Weights of a small transformer language model.
Size: 14 layers, width 128, vocabulary 8192, 5.83M parameters.
Architecture: learned and rotary positions, no biases in attention or MLP, attention and MLP in parallel.
Training: a variant of Adam for these matrices, 256M tokens, 4259 steps.
Each number is 500 + 50 x the weight over the matrix's rms, rounded and kept within 0 to 999. Layers, rows and columns count from 0. Numbers have three digits each.

# gate: layer 5 MLP gate, 512x128, rms 0.141, rows 210-240, columns 0-63
# up: layer 5 MLP up, 512x128, rms 0.127, rows 210-240, columns 0-63
# down: layer 5 MLP down (transposed), 512x128, rms 0.126, rows 210-240, columns 0-63
gate210:474425497552499543485514459490516475515535467562494543437569426546503534542537517492494588444483482558480499473609492502561550452487531427514530499442498436553530575453420465479409574459525547
up210:485416527563424540475461544424518593462470541537440506528553497503540486439435509538555508436566519402421414540446538424537565508579487552493426473526397465474427503514503503529503430531516484
down210:544600422516415549526480465532528481564491497512461539460454591500509443482400471493461461532489528469548532457484496446474424396471458496495469518489490492532553428428530521546436557553527510
gate211:501555590482564510503549491481459497572499577521481602510529485528433517522513555553519566567586567506423478486490431423511506547533459508434548522495531540516566570501512473448562449432501492
up211:539499520499493481508519570489472450549526484438513431493520559531587447495504577464491524479483393460451487504490503516432397500612480550473556545630441521406563528544463518484527467496507465
down211:508477544539386495472516541481463491428580518557509478472477502478528444525491529500496512509476503480414503547533437504390480524501449468490451494491601553487474481468547508459455485469505450
gate212:526565538446586470467508529449605533482514437489455596445529550454501507504518500548432420484463427555452500495523367565401524472511408511560542528518450480484541473469590512538532417457478539
up212:483487577527464540428466441470489521457552462490488595520451495461575522538424543599569565496498536476451429525594571459542525447476551519462495413435573454645511463522513565546473539471436489
down212:479486550609451533448405482511522580515427515519519418596450422455546471477583474443447487455445485533493463525488500430440437529545472564536418514492469474513490521495538593476535507549544427
gate213:468450519479479505435462516509503502504527531386444492447442528452485481546559578493523486531490539527464593514484505511456452447557548469557536476562567459487453459512380505457496516450609578
up213:509479420462508546504507436572435475460516401517555356517515442506527428422467529517481462446498527517560522461493498495516549569502497456456499478512517450530615430436553492510478413452553484
down213:480541428474463512512508472471431568530500461526495552499504489612470547453626476552490442451564510415516436601487390389564489450421509443421477418424478499541526518530486383578463496484496458
gate214:432493535516550543504438451536634600487448582459507474549489434525511606502514499525446537564573533568478511443487460476392504470583546475537473492478494552482554445398366504492566528429457490
up214:565451474558444441498477410511530573438536535457467475550551515510582596650507383502481565447515489476365446467509456516543571529470577465509462578469530565512454503528467483558483530514517508
down214:619496529431552531420454460462512446501569494509456496542504484575525602534479427426564504553539543558494394433499552503452537587538550437485497535502497491573430481572576534507369503555482427
gate215:513493507487585521476429521550545413456476575489463531442441527520455515441436579523516486434471461530515399578624573477578491562484510514561567405444468476558489440482544510543582461507447526
up215:570508411530424411534567477513382483480504451413430456530553540448506416422451542594517497528518567522503479448586562559581416578478568491513397518572510434521521536411565498515468464469476484
down215:499522546515572437454467519473511501575501501464471504493432547462467566557464439461542556482539466526607582528562561355441571557510452442519557398345518466629474555572484468518431478554453549
gate216:492573503578539485514517572475574460431424547426519497499286525532508522472478488539515474522469428458444506520518634515471435566473515589573488519442449591437519497531518407569509454515521446
up216:521569458527468488540552495523569497492453490559541452521525517503565465477485481590464392469455447541545394539518581454548446538442455515483527560514560510589518536478512601513561490446540471
down216:511560423525475474492493454458523552466448432507538412465462433513542564542579546503431421525466499449409489506378581552475525547503475513548483521485489467535544442453502462553497441475530513
gate217:461486445542508484544476513546511491511559445481566548548538437513471468460557529528558486486504453575448573430482451498536520512504524480477525523480493537388512519425535458472482527553496531
up217:559506510459510543505474480489454501546535473561553476501500497449521493482526478518570517471488534574451475492497459477559455466514568534482502450459477386514510486466489508435487551522491559
down217:495456478455502443537459524461481550516567500518540504542495492467522509481525527434459491496544446472500565486537469535533485527438486467519462478493535480490478547530549501488457470471519525
gate218:459562496515499475596467496511492511443485507597481517512530520517593493448382550419412495549438511456423527611552460577485455466445529484578522531537495500477518348481519531501540488485545365
up218:484472440453437611477551525491523584545432464387489495610535527540536481493478560552484481542513478449465525622442499500496507547515451519489475555619533531418456518527441477483539479520505512
down218:447529472394490537493483592456534448632440510469500490568459527470526454452527553504453583452599531561533475472475391496499571584486574527541364476491546566447498500526511543395477516573452545
gate219:572521433498541535449460471498515483484504418514524521518516478554568461513484484479514469589536486513488418469470563549490515482600520443477494439584581535437519418486511461475524512453460490
up219:474465497514537431504483492558503490502483451477519512456453503528483484466567534515464452482546524485473434468541586543445440620504470476485506489469445420396550475481586449495421523455533524
down219:485467441510522519491533473531427531518459553566458474543488508540544502480418523472487501511503505524469611495598439557478543405584503539556551463496450523607558574551489483515496439494495474
gate220:427575525454596545437430559470520513452448460474479584522465512426490482555547460537551515473478543489491542484496444501525434458436566433429375520517533533420443518416519462408458526558477475
up220:563596444513537492508487415507516457519474389497453544431496531590464517405601482508526532440494510479555490556537521513503526485509477472425479426444524484417500558501615494574498547513531488
down220:517527588526572495551532468392524450497494439401517474577538511453508489514562533572497499503579479485458625498439557475584534506476536475465515471554466485505490506501436477442492447561529520
gate221:450552570508579567448455508493584460526541509505531548440434459486499503494563493469498531524499494499388455549559497485414469457613443527582474439472505372479568435504488478552428537521605443
up221:538477509529498507423476473601482556459438514552424561635422441476562559533545601510563448530608501529501434505468466566539483475481431490549441475496500519443564516455431560634548493479468510
down221:414460490515534458683511510509410454482447479404511612511534525501451424459544483514452510472508513539469470547606455476413536545374516480480518582454546476524510477477592558452419500536496375
gate222:451495519568495555552533517501543581523475478442537509462532427525549453439519502473489491466510444594467459436488513471487456542486493481419537594488565588441466544391398472485547639543502488
up222:411487530450433566587599472529505501476554470393509538503460507544479509483502537513497417511502555613475526466455519473550419494476525558544562526457469524559581576510413421496532500483428490
down222:512440550489546484556449537438463505499471424490516512503525476596550447495471498528429500547517487509499568461517553503388543537611536408482502558493526541477525592542533559589508446487549453
gate223:455459528552548561486485451523588498453436553628576460516396512376446545480514490495421466536532552592573393512490426605465537518515532377523462458455505484547463487443531558468453499500503505
up223:545489494499509491476448482399549439500484471504476513440529539552438453465508408536500435505531490492567494540581499477523477477453580430363575509478469648497437490449471536585572514536526443
down223:629442550514509580427428436455498554516505542488492481404530536593562460506480555606436486449513435469597508405675604420531466526518467469524468457552493482481482504517462511459465457428486481
gate224:529501445502551534615515512567530452356393532480486535455565562502492365471466446563539480516414533480522392569527539532465442543490415522416529449467571462568473608509620524582512432504501553
up224:458590406568501477552527506443520533458448555417557479569362473418477521503665427388448521499427450449429587395396574529467485531494481491518429502561473520505481456543492491534492507445527468
down224:576502527595465563620541555399478475532497592407484448520451473386551504403556550509446486578465479415375479506482522566474603571515380540540482514529528546510454381560447420433402456479564529
gate225:526530514562508501481485477496460557519606474543453540426457479564507420562460565463552525599465436475495504476466468447495520506468566496601575442431548510505600511423468508495533519479523451
up225:511496487492578447618570499475477499488476430521473508524504435466528532458493511562470533567508590511553508454528432515415462520435559512460516580494444476490478469527502508434505511546463494
down225:542576514550529488533493489539408596468576481585432537507395453491460386548542555432527533516475488521467518457589512464544538444483522486526502489549499557432488467430461569569518511462507406
gate226:517486462516498637496506550486594534404447549480570588516474466501477577496529477503480490433480433579483528445462610535504495500589457484543465446452477479370538503472544445512454489436453515
up226:508475454515534556490416545452552496448537567531525493479468517528343571535492503507519475380522453505472517438464524424541466505536529502541509448480457472435456465568502501437534508500463491
down226:479514457454525438416447485479500411556542445547457426514522499465457507402434530476531572519502528518672520542530462383526495477500572554583557495535490480552483549538432610461559503556489492
gate227:565450549460500553499519522564526517544441466513501534417574453481440528462483531526506473542586505525478509459467527511391575538453480510417446461371489510445500448465466486480489524461475439
up227:434515508488550511581485492443598452534555519478527494534476498481437465578466474414495548450522512429514568473469532520517455468436533518487437533510573555481521445610519566414546537450544517
down227:376474542473538548518501504553535516560600447477460457474530469533439447514474461520587484496599433523506594453561486492422513512559532554546420486450567558517539476576579507495523497498497511
gate228:449524517598526529498457429487529491502508519511429570526527481482534533445567528529504563485496466625386483478535553540432531474517511403479532536521542491501529545473452456548432589577403501
up228:458477481568445494453494465474515548526568474503470517542516489542515535487497596481452520444521463567471516552497494447544576415480574467431487558597502505510537514524485497459380536518464524
down228:554545573447387458476500464509524506457594480513558481535454543536504534536414536459480424482546553420526592564494522366515506443493529517448550423530471448521576457428462453528445473493595524
gate229:491591465493484450551510494559426545450547592497614502469385435463546504520542498473449446459518455611561480492555521532529503497465518519398426387443539424499607382536480498430488449519497480
up229:511548441496446463559500533515466504463485591448379486530471514453532387538490535490426526495543616480556549470472489539452476569564521420480501487498521551452502412541450457544547454462419463
down229:554443507424510516464488444411611444487463413472458533442445541521446629502476507559538535499544559554495430508498544472465584380573434535482512518530531561491501498522448518498488487467464493
gate230:517565494390535455493612498428521458476508484565571526471501537461486438518402483453522481552510483548507463541500613553488544470497491501436554547461520491413433489563623522527515502401460534
up230:564522489512572552527484609554533459606450515518466491457540531546486440452489459553580436568528411455488505462447527414401567505494555453528496533561496508472496445512534481471539480556435470
down230:475593566580500416544555502515480489420466498483463524559419420482456549427487357514441479531563524497498515502427506498376538532430533542485517423556496600507487422462535499493632540502467469
gate231:466442440450585513539531510530501459618473456544383517503433483485495529514497489515533504464501503565508484506513454513437502463509495525476584459434427571488447465483449369443519506496521504
up231:454438479498568379519500494467530519528538442506382527563547488495471479490600442535505461542502521557443503388535376432530517498479552508448479496511500481533420522625600485478524522455384453
down231:549460545567497458504604536533451496460478552579567520536437460486512525499513498478476479438470539382518529468468470577486519587486495497443460559443464522496488459426486541536555521474469442
gate232:494482533504503494465466497525489541587513424546499463527466481523517444466508516513558549549560498488510514468509497477486418494525474506567510438575428482564480558571554529482455524482488509
up232:509524553513538482540481493466529497459528527460469473539574519407603481509398478514482494558516499574488474505517547508520578481512527499502485506468534467527476523501499474485544389532439434
down232:459371495583491503475511544529547454538490469485537461541445542526478475434568481466473619543457437474506520506546487477554447487484483490537486503540495514522547447566514537506549508460534462
gate233:518470493531542626495524619504546493443568459573533508537589489506443463515499546583546488630487457536489497536519502520489498467482528482589545409473562467494456619544470569601461482388475489
up233:519457577538522592489444478534461484475447499555477517510468431528466533547531510479452510526509468489523511513527497535581470443518542438484452450512509444568501486504553546511350533524594519
down233:456482467513498452512486465522480468516472533543501591489582566579471470450559507497370482499520453473459522494573465479432460528552529494430491510501517501492547513508539490537429503522473564
gate234:437548543550544493514486513488498537568535526466591439500445477467457505433516435562505491536454468452493428475443513525496578442539582521496545505566458573551466535440612458538600521509520533
up234:537545446493533520488521483502524490536469547446419545471569406518515464516526503457497517375527509425502525500476434499528411477583474433529531506487447459479492608459414468454427529478447491
down234:509456555430509563463567494511508540452563438540468592472545499521543509489506493563496503462504502520572565499532505488441481511528428510473573501573455502448540505469483571459445512518464505
gate235:507482480528524493454514402630427487451446503472549529537475540488506465342477496480515511462468442439538464484492486544576399506542528524561486563479463434494394648575488400558581511486489515
up235:462513383473447521475567474514411529503394503454518523549387574512524371483484506529521512503566536504516570546399494568432553501539438518565421516541524451501460470442470454502568521430510461
down235:493421534550491599325461447482520502504513507589461400545523468561552574475473531479477515386502479497511539498485450569523463456535556516542524523463558474463516559526530595564565543609519457
gate236:537454520535541663469474495491536514491501515396485623428442480524554532500512543550529487486447448535484433471619491498515546510415546487450507583457492482430562578447479341471469501505528530
up236:512466459562498584502513488532492466506496596442508539517567467532402541506520414561539543568510590541512513419499468538516529571493490500506485485419328437499587535406606554652471542556536579
down236:480494560448496487446464422406481502539504514491444467545523517506522536401475540561493541426530429490546611532506462471426503466568451513464634492503500519633470541460579504477493508467451484
gate237:514506495501551614443551531502541506528566500474573532502580497583569528567517483526544515571463507636388551544419467506442418470591510493510504423510519465515493496579443525458457436512417451
up237:538548520428488516469628529485487551511452547545565412516530496491590471557507430530507442499556492628516507532483393550482483511434491478436539572497509481496408533587486472456430476522500480
down237:522521413455527408477452363496548548524431384463424408526399471496529468604522399452591489514479495503529534457531481450459517526428488546421517498469424516535503559481564417529547471593419491
gate238:555523472589563562453460428469486562541533448489440481453573472517555511438571626504530573562490480470438522440494491454504505466529558569468583460508570589524577521425522435451524511434520454
up238:570492498593521458545427536447471443408555417366582435384493493580484539508584569441522513513423554599505539517482493535480581517413537549536570547490510467454478514473487463509523460525505541
down238:451507550435532545380572457506572508498466490572532509504536442380466487490539456464482543516508519442426423565510495434458429516471518507489441541521490519472480488564411581587525591554602524
gate239:470519553488525531453615475398514403434519421486526555465520482448494535480508472488425524553448493584453495588526450479484456509495485549426474526378516559414453590485460444446534489504514466
up239:509494436485557495508526455377460575584512537476467459505470496481466498526478483490486542574465448528436515559504530530479471527455402486484555506493478520439445551510421574462475482537489434
down239:542473540479473511552550410448520559451502436535461574464489401409425440490501553466542527458448490547488426524465569580550575437486411539498455554520495454502446545484542510413455523511525525
gate240:531509430659483534591592516572503509501487514502445460528433498483594448582574519561505494554525546527448572434537366477517468458509384517536387525506477518557492541482523530535532407546520414
up240:484486474472563495446464429534479413502507463492545569516471486615574458513450501492559511544489437565457519330460519430501411474569484465451526552519516467543489522492429388607531533504389534
down240:475517527531472526415526559484540452569572475462567459471581577437482557333558499545478563452470499465523530565499620589465574459522458496549481447472428470501542454598488500440462466412486470